{"n_layer": 17, "d_model": 64, "n_head": 2, "n_kv_head": 2, "head_dim": 32, "d_mlp": 256, "vocab_size": 5396, "activation": "squared_relu", "norm": "rmsnorm", "norm_place": "pre", "norm_eps": 1e-06, "positions": "rope", "rope_base": 10000.0, "rope_fraction": 1.0, "qk_norm": true, "attn_scale": 0.223, "bias": "none", "tie_embeddings": "early", "parallel_block": false, "extras": ["local attention windows", "gated attention", "exclusive self-attention", "capped logits"], "init": "normal", "init_std_qkv": 0.0618, "init_std_o": 0.0106, "init_std_up": 0.0618, "init_std_down": 0.0106, "optimizer": "adam_atan2", "lr": 0.00336, "beta1": 0.9, "beta2": 0.99, "weight_decay": 0.041, "lr_head": 0.0183, "grad_clip": 0.5, "warmup_steps": 562, "schedule": "wsd", "decay_fraction": 0.608, "decay_shape": "cos", "final_lr_fraction": 0.05, "batch_tokens": 16384, "seq_len": 1024, "doc_mask": true, "train_tokens": 139100000, "steps": 8490, "dataset": "wikipedia_en"}
Each number is 128 + 32 x the weight over the matrix's rms, rounded and kept within 0 to 255. Layers, rows and columns count from 0.

# layer 7 MLP down (transposed), 256x64, rms 0.241, rows 230-255, columns 0-63
[[128  75 119 105 111 152 123 102 147 128 135 142 125 166  96 105 123 127 190 130 122 170 159 133 118 111 123 143 112 139  61  90 122 116  78 120  96  99 138  67 138 135 117 151 122  91  68 129  91 159 138 153 115 235 100  70 113 107 146  82 179 109 113 208]
 [202 179 113 119 116 209 228  86  82 156 105  48  58 135 124 124 178 142 168 159 110 160  93 142 115 159 120 115  93 110 160 152 112  66 149 135 167 172 224 126 163 115 138 152 160  87 156 144 158  93 146  99 113 103 151  90 145 132 142 134 215 148  76 107]
 [ 39 116 112 126 138 128 106  76 106 117  89 123 152 112 151 169 150 152 125 136  91 147 132 164 122 123 157 134 143  93  92 139 157  94 101 140 152 121 204 141 158 118 118 125  90 116  54  95 146 132 109 159 142 126 130 103 170 106  92  99 185 135  88 162]
 [108 142 180 135 152 102 172 135 127 172 129 153  81 139 133 141 144 152 150 137 151 111  80 164 173 111 101  77 178 102 172 121 103 170 110 132 137 110 154  88 133 128 127 156 136 147 133 165 131 152 119 105 128  83 146 150 151 201 107 127 125 185  42 119]
 [ 91  95 158 103 142 104 104  92 134 180  78 172 170 152 167 140 134 161 117  85 143 159  80 147  97 120 114 174 135 166 149 103 198 143 106 108 139  93 156 139 139 117 114 109 107 100 109 123 118 131 142 150 127  85 173  70 200 198 104  97 199 109 151 125]
 [  0 134 132 172  97 140 109 137 231  79 172 108 147 124 125 174 137 161 125 135 127 105 172 136 115 132 192 144 160 195 119 120 148 121 106 108 134  94  27 145  73  64 104  91 104 167 111 125 130 162 135 158 150 163 159 130 111 119 111 144 174 144 158 179]
 [ 78 127  89 166  96 121  92 123 124  40 158 138 135  82 129 151 121 170 119 150  92 112 127 120  91 147 136 136 167 125  95  97  97 138 169  97 124 123 114 142  96 156 104  67 106 125 130  93 153 133  94 133 165  87 145 129 132 166  89 156 168 123 114 160]
 [134  94 159  80 172 168  86 106 183 165  97 119 161 181 190 124 161 133  99 125 151 104  81 120 119  50 220  52 158 113 105 133 201 128 220 144 124 124 192  47 146 141 122 163  86 112 127 161 123 160 160  86 164 141 101  71 104 103 114 124 130 133  97 151]
 [ 74  88  66  93 138 170 111 130 153 120 121 155 128 109 128 164 170 172 108 133  61 148 104 159 141 144 179  84 155 147  61 118 131 127 106 188 153 134 168 144 144 171 128 115 127 106 141 132 126 155 118 162 126 166 157 122 147 139  96 189 119 139 105 149]
 [128 129 158 180 180 104 101 162 149 153 131 125 119 152 146 139  90 166 173  82 126 134 108 110 126 115 145  52  55 130  87  95 144 112 135 136 100 131  72 153 120 134  68 142  50 169 164 122 130 224  98 165 111 195 123 120 130 119 123 153 111  98 171  61]
 [ 77 129 111 148 200 130 168  84 156  89 151 174 143 150 144 143 124 122  98 157 159 121 142 100 186 159 143 112 111  61 124  79 174  98 129 174 164 134 122 130 165 117 120 123 121  99  98 221 191 154 208  66 126 154 137 138 129 153 150 164 148 151 143  83]
 [ 21  81 162 150 165 103 104 143 180 114 181 199  64  76 162 186 177 135  94 129 126  94 183 123  68 146 141 132 140 129  59 126 112 110 113 120 107  85  64 133 155 109  59  92  94 127 111 114 132 110 103 128 135  84 163 111  97 143 125 160 111  97 153 175]
 [162 143 166 129 116 114 186 100  73 101 113 102 139 144 147 141 113 178  54  97  89 195 108  74 127 109 124 119 147  95 109  94 115 114 149  65 187  81 223  99 151 131 154 139  89 189  97 114 135  97 117 111 139 168 142 131 115 174 136 149 116 157 123 143]
 [106 116 142 125 127 132 110 137 126 130 129 134 133 124 133 138 119 128 143 134 138 130 116 143 135 122 138 128 140 118 132 128 142 126 143 134 118 135 117 118 119 126 121 115 120 122 119 139 127 135 122 112  95 134 107 123 125 123 141 136 149 123 143 127]
 [ 66 141 151 129 115  83  87 162  95 146 148 104 103 191 154 141 116 155 141 107  88 130 113 108  58 131 133  95 154  62  99 107 173 128 181 105 167 123 161 166  38 171 117 139  83 101  81 145 132 128 115 101 106 130 121 102 145 163 104  61 178 101 156  80]
 [108 202  82 183 109 172 147 110 160 132 129 137  86 175  90 134 157 136 119  78 123 147  90 166 168 121 168 109 184  84 113 130 163  65 115 147 190 123  50 133 127 125 133 124 136 109 154 122  68  63 122 130 123 177 145 117 175  92  89 195  82 141 106 141]
 [124 120 124 134 134 125 122 127 127 134 135 138 128 130 124 135 119 136 131 135 117 140 138 124 110 135 118 129 138 127 135 126 118 114 127 133 127 132 121 136 131 139 137 131 128 120 119 125 121 125 129 118 125 121 126 119 126 126 132 116 130 126 135 138]
 [ 84 105 159 153 124  79 115 102 148 115 106 126 141 167 188 146  92 152 114 121 143 171 149 173 155 126  95 131 138 133  63  96 172 131 115  40 171 140  53 102 107  98 158 146 188 112 136  57 149 174 178  93 112  69  94  77 174 131 100  71 190 104 186 142]
 [108  96 141 151 135 131 136 122 129  94 173 116  93 111 149 149 139  95 146 128  63 134 162 178  74 132 196 144 110  86  94 108 125 144 139  80 116 134 110  86 109 158 186 141 120  92 130 112 162 140 175 114  80 220  85  78 189 176 105 145 131 149 108 157]
 [118 115 117 125 132 136 130 125 137 130 121 119 107 127 122 123 127 121 122 127 119 126 125 119 107 115 138 120 137 124 112 117 127 129 122 131 130 139 122 141 133 126 128 130 117 115 135 131 126 135 127 125 114 139 138 139 121 127 117 134 137 130 125 129]
 [125  99 174 155 158  98  88 172 123 122 155 129 152 149 133 161  53  88 121 151 140 126 158 136 149 200 175 120 187 184 180 101 112  70 148 135  73 148  74 157 111  96 141 124 133 130 184 191 102 125 114  82 148 169  94  91  63 162 138 178 127  86 190 101]
 [ 70 157 178 103 151  98 181 124 134 119  92 114 134 131 131 132 118  91 147 116 145 130 139 144  85  97 136 117 138 162 140 125 126 140 128 148 112 133 156 130 128 123 142 143 122 108 117 121 139  91 132 127 108 103 128 135 149 128 115 129 109 131 141 125]
 [ 31 156 119 179 143 130 163 107  82 118  84 142 165  90 119 152 116 107 177 144 166 114 106  89 133  94 129 112 110 114 117 169  82 131 169  94 117 141 153 169 140  91 123 118 149 110 160 162 122  64 132 161 141 146 139 134  99 135 121 119 170  72 123 120]
 [103  90 137 130 112 108 131 148 124 140 126 138 114 179 128 139  70 177  95 207 198  70  94  59 184 134 108 148 160 172 120 135 173 116 133 131  78  86 191 100 136 151 142 142 153 115 121 155  79 147 128  98 162  76 146 150 153 157  88 106 196 132 156 166]
 [ 41 149 126 150 116  87  66 116 166 140 105 147  49 127 119 174 121 129 105 112 108 129 127 100 122 119 112 182 101 143 103 141 127 112 129  90 134 106  62 125 123 159  95 104 127 162  63 147 142 176  47 130 142 151 156 164 117 121 127 123 107 145 142 145]
 [ 47 150 126 140 116 126 154 100 120 185 165 165  89 156 158 121 137 138 154 177 138 158 128  93 135  89 121 111 135 152 150  90 126 249  93 131 109 155 123 140  92 149 166 195 113 138  67  88 122 103 139  99 104 118  84 138  91 126 151 145  92  90 126 115]]
# layer 7 MLP up, 256x64, rms 0.256, rows 231-255, columns 0-63
[[108  74  32 211 108  68 139 146 143  81 183 127  83  90 167 188  92 104 127 101 107 153 178  88  76  75 128  91 104 112 119 127 172 186 194 135 160  99 158 124 135 102 141 121  86 113 205 181 103  94 170 106  68 168 108 155 174  98 114 114  93 197 122  73]
 [135  87 143 113 117  65 167 122 135 147 137  98 133  66 137 163 142 107 206 109 164 127 149 165  59 117 111 156 153 124  84 120 160 156 128 123 151  81 152 140 125 159 138 119 117 220 132 134 144 122 107 186 104  77 128 120 140  88 125 170 107 122 156 141]
 [169 127 145 123 112 174 170 160 141 133 136  64  76  94 103 133 109 118 113 117 139 149 198 120 153  66 114 177 160  96 147  67 179 129 160 143 158  96 142 109 192 149 137 114 111 157 139 133 179 136 140 151 151 133 144 163 139 128 102  92  90 141 117 163]
 [180 143 132 155 127 144 107 157 128 177 102  75 119  89 120 181  56 132  94 118 103 135  85 153 144 128 112 174 124 118 114 104 135 169 155 165  92 167 161 141 124 121 131 152 201 115 149 162 151 113  88 165 126 103 126  84 136 154 100 139 174 123 194  73]
 [126  52 118 121 192 125 162 205 107  73 185  90 146 134 164 137 182 120 110 111 134 163  93 239  37 131 117 192  80  95 162 114 171 155 186 141 101 143 132 144 138 115 113 116 157 117 153 154 193 116 109 118 101  69 167 128 126 165  61 155  67 133 131 117]
 [131 109 165 110 110 169 141 169  94 114 170  48 138 150  83 112 114 123 132 140 128  80 122 130  69 183 101 122 126 126 134 160 157 133 136 187 177 140 143 174 129  84 138 113 151 150 144 138 105 131 162 129 127 127 119 106  60 128 153 149 100 153 120 151]
 [207 137 136 146 173 103 130 122  64 146 162 138 127  18  82 157 132  80 145 115 100 136  90  46  83 113 167 173 119 107  98 142 139 126 151 144 139  95 121 139 144 100 129 141  45 180 170 182 128 107 126 117  79 106 182 154  58 144 190 182 140 118  82 146]
 [142 116 105 155 103  84 130 128 156  98 118 106 147 142 137 167  95 143 128 103 168 189 103 115 101  95 127 130 181 111 149 184 123 176 113 131 102 161 148 132  79  87 115 122 151 123 149 141 151 162 139 136  77 149 139 129  84 101 144 199  79 142 154 130]
 [124  81  85 119 172  95 110 108  79  99 121 135 158  82  88  79 112 142 214 116 140 127 117 172 115  99 108 180 188 120 179  85  94 134 121  88 154 164 134 203 152 122  93 145 165 157 158 170 161  79 164 114  87 105 104 122 105 171 152 125  65 161  56  83]
 [130 127 140  91 119 113  96 154  81 159 139 104 104 103 165 195 103 115 136  99 183 104 139 127 136 157 106 156 180  93 131 137 110 247  94 140 132 184 142 170 163  87  84 130 184  99 137 126 132 138 127 132 118 112 130 144  88  33  92 133  82 146 201 139]
 [138  99 158 172 104 174 114 152 116 159 143  45 147  80 176  97 103 118 173 100 173 191  98  95 145 111  93  75 165 137 163 115 153 198 182 148  84 131 127 209 137 133  85 160 144 139 157 150 149 127 214 157 123 135 160 168 130  39 169 199  95 141 143 129]
 [139 155 135 165 160 124 104 203 138 191 219 124 158  98 128  79 161 124 118 121 100 156 107 186 171 151 114 109 101  92 116 163  83 141 126 112 115 116 172 142  82  99 156 124  68 176 159 165 101 159 180 124 139 123 176 141 128 139 167 105 139 124 160 109]
 [146 134 126 137 120 139 111 137 127 122 128 127 150 123 122 133 114 110 135 132 145 140 130 128 125 125 118 131 131 113 127 138 111 150 126 133 127 113 126 145 143 118 119 142 139 136 150 142 139 117 126 144 125 130 137 130 115 113 128 130 117 140 110 121]
 [139 133 119 145 177 122 185 144 140 122 136 148  97  84 104 123 110 128 135 129 166  97  99  85  64 133 152 200 109 103  28  99  68 162 141  79 152 168 132 147 113 122 122 157 157 116 163 144 164  66 137  97 121 157 149 192 103 151 100  66  65 142  77 115]
 [169  73 103 120 149  80 106 130  95 207 160  64 149 160 121 142 136 103 165 169  99 167 172 170 159 134  79 180  64 119 110 106 121 159 123 141  59 118 123 101 130 151  86 157 104 160 116 150 165 140  87 145  96 121 139 195  92 167  88 117  92 207 111 156]
 [145 126 137 126 127 123 126 132 126 118 126 126 140 120 127 125 121 121 147 134 133 134 141 135 117 125 128 128 130 110 119 130 123 144 126 129 124 131 124 140 131 121 124 136 132 130 139 137 137 120 136 127 139 115 135 117 130 122 124 127 116 132 118 119]
 [158 182 159 130 121 173  64 145 173 137 113 131 110 106 157  96 125 124 159 110 120 205 177 133 143 169 104 145 128  84 123 185 140 175 139  63 161 137 107 134 102 102 141 178 130 109 168 204 118 118 145 115 166  49  60 129 115 122 126 100 104 149 103 133]
 [127 103 119 164  64  71 124 106 139 130 127  98 119 111 125 106 176  60 164  72 130 133 121  78 107  83  91 120 161 113 159 114  93 151 220 159 165 124 137 175 157 103  57 126 105 121 134 145 109 107 145 172 154 132  90 156 109  92 141 152 154 167  93 103]
 [144 132 131 137 117 122 126 134 132 114 142 124 143 124 128 125 127 103 136 125 142 135 130 139 110 115 142 132 130 116 134 129 120 149 135 129 110 131 137 151 132 102 120 136 140 138 148 140 139 122 137 128 136 125 140 133 125 124 113 129 124 138 121 128]
 [143 102 132 180 101 129  80 134  91 195 101 115 124 152 125  75  73 108 157 182 192  62 138 134 113  73  89  91  99  84  90 125 153 119 112 127  70 119 199 147 109 119 121 151 120 129 190 160 124 120 154 104 111 144 144 131 122 114 136 188  84 209  90  30]
 [123 158 136 141 102 144 126 189  86 151  95 150 125 122 129 158 121 110 151 124 131 135 163 152 103 140 155 141 113 133 159 138 123 139 149 134 120 111 116 123 156 100 145 176 139 145 129 138 127 119 123 147 176 125 140 143 115 133 144 136 140 141 123 122]
 [133 122  90 151 156 120 103 195 124 152 142 138  94 138 140 159 144 111 141 100  84 170 137 206 136 105 142 135 144 118 136 106 181 173  71 141 141 109 164 134 111 144  69 104 174 158 150 141 168 117 155 103 155  66 106  77 191 121 105  83  62 132 139 141]
 [157 129 147 144 169 122 158 154 119 155  79  94 151  99  96 113  71 144 118  66 188  84 147 115 150 161 141 132 117  77  92 162 114 151 163 155 105 138 167 109 183 160  35 115 100  86 157 145 145 114 145  93 150 160 191 137  90  86 113 124 165 165  61 116]
 [114  91 123 122  61 111  55 110 131 141 134 128 103 131  80 107 103  65 125 134 112  89 101 136  91 133 118 180 147 124 127 140 105 194 118 109 166 145 113 111 183  97 136 118 133 170 140 177 160  70 129  78 162 150 156 113  69 131 120 130 104 125  90 135]
 [110 152 201  62 110 150 143 132 161 150 137 120 165 143 102 151 127 118 124 107 151 180 152 104 128 196  99 139 125 125 120 175 121 157 148 141 124 179 159 143 101  32 103 122 155 170 172 193 123 163 146 133 186 124 157 126  90 124 143 118 126 168 169  64]]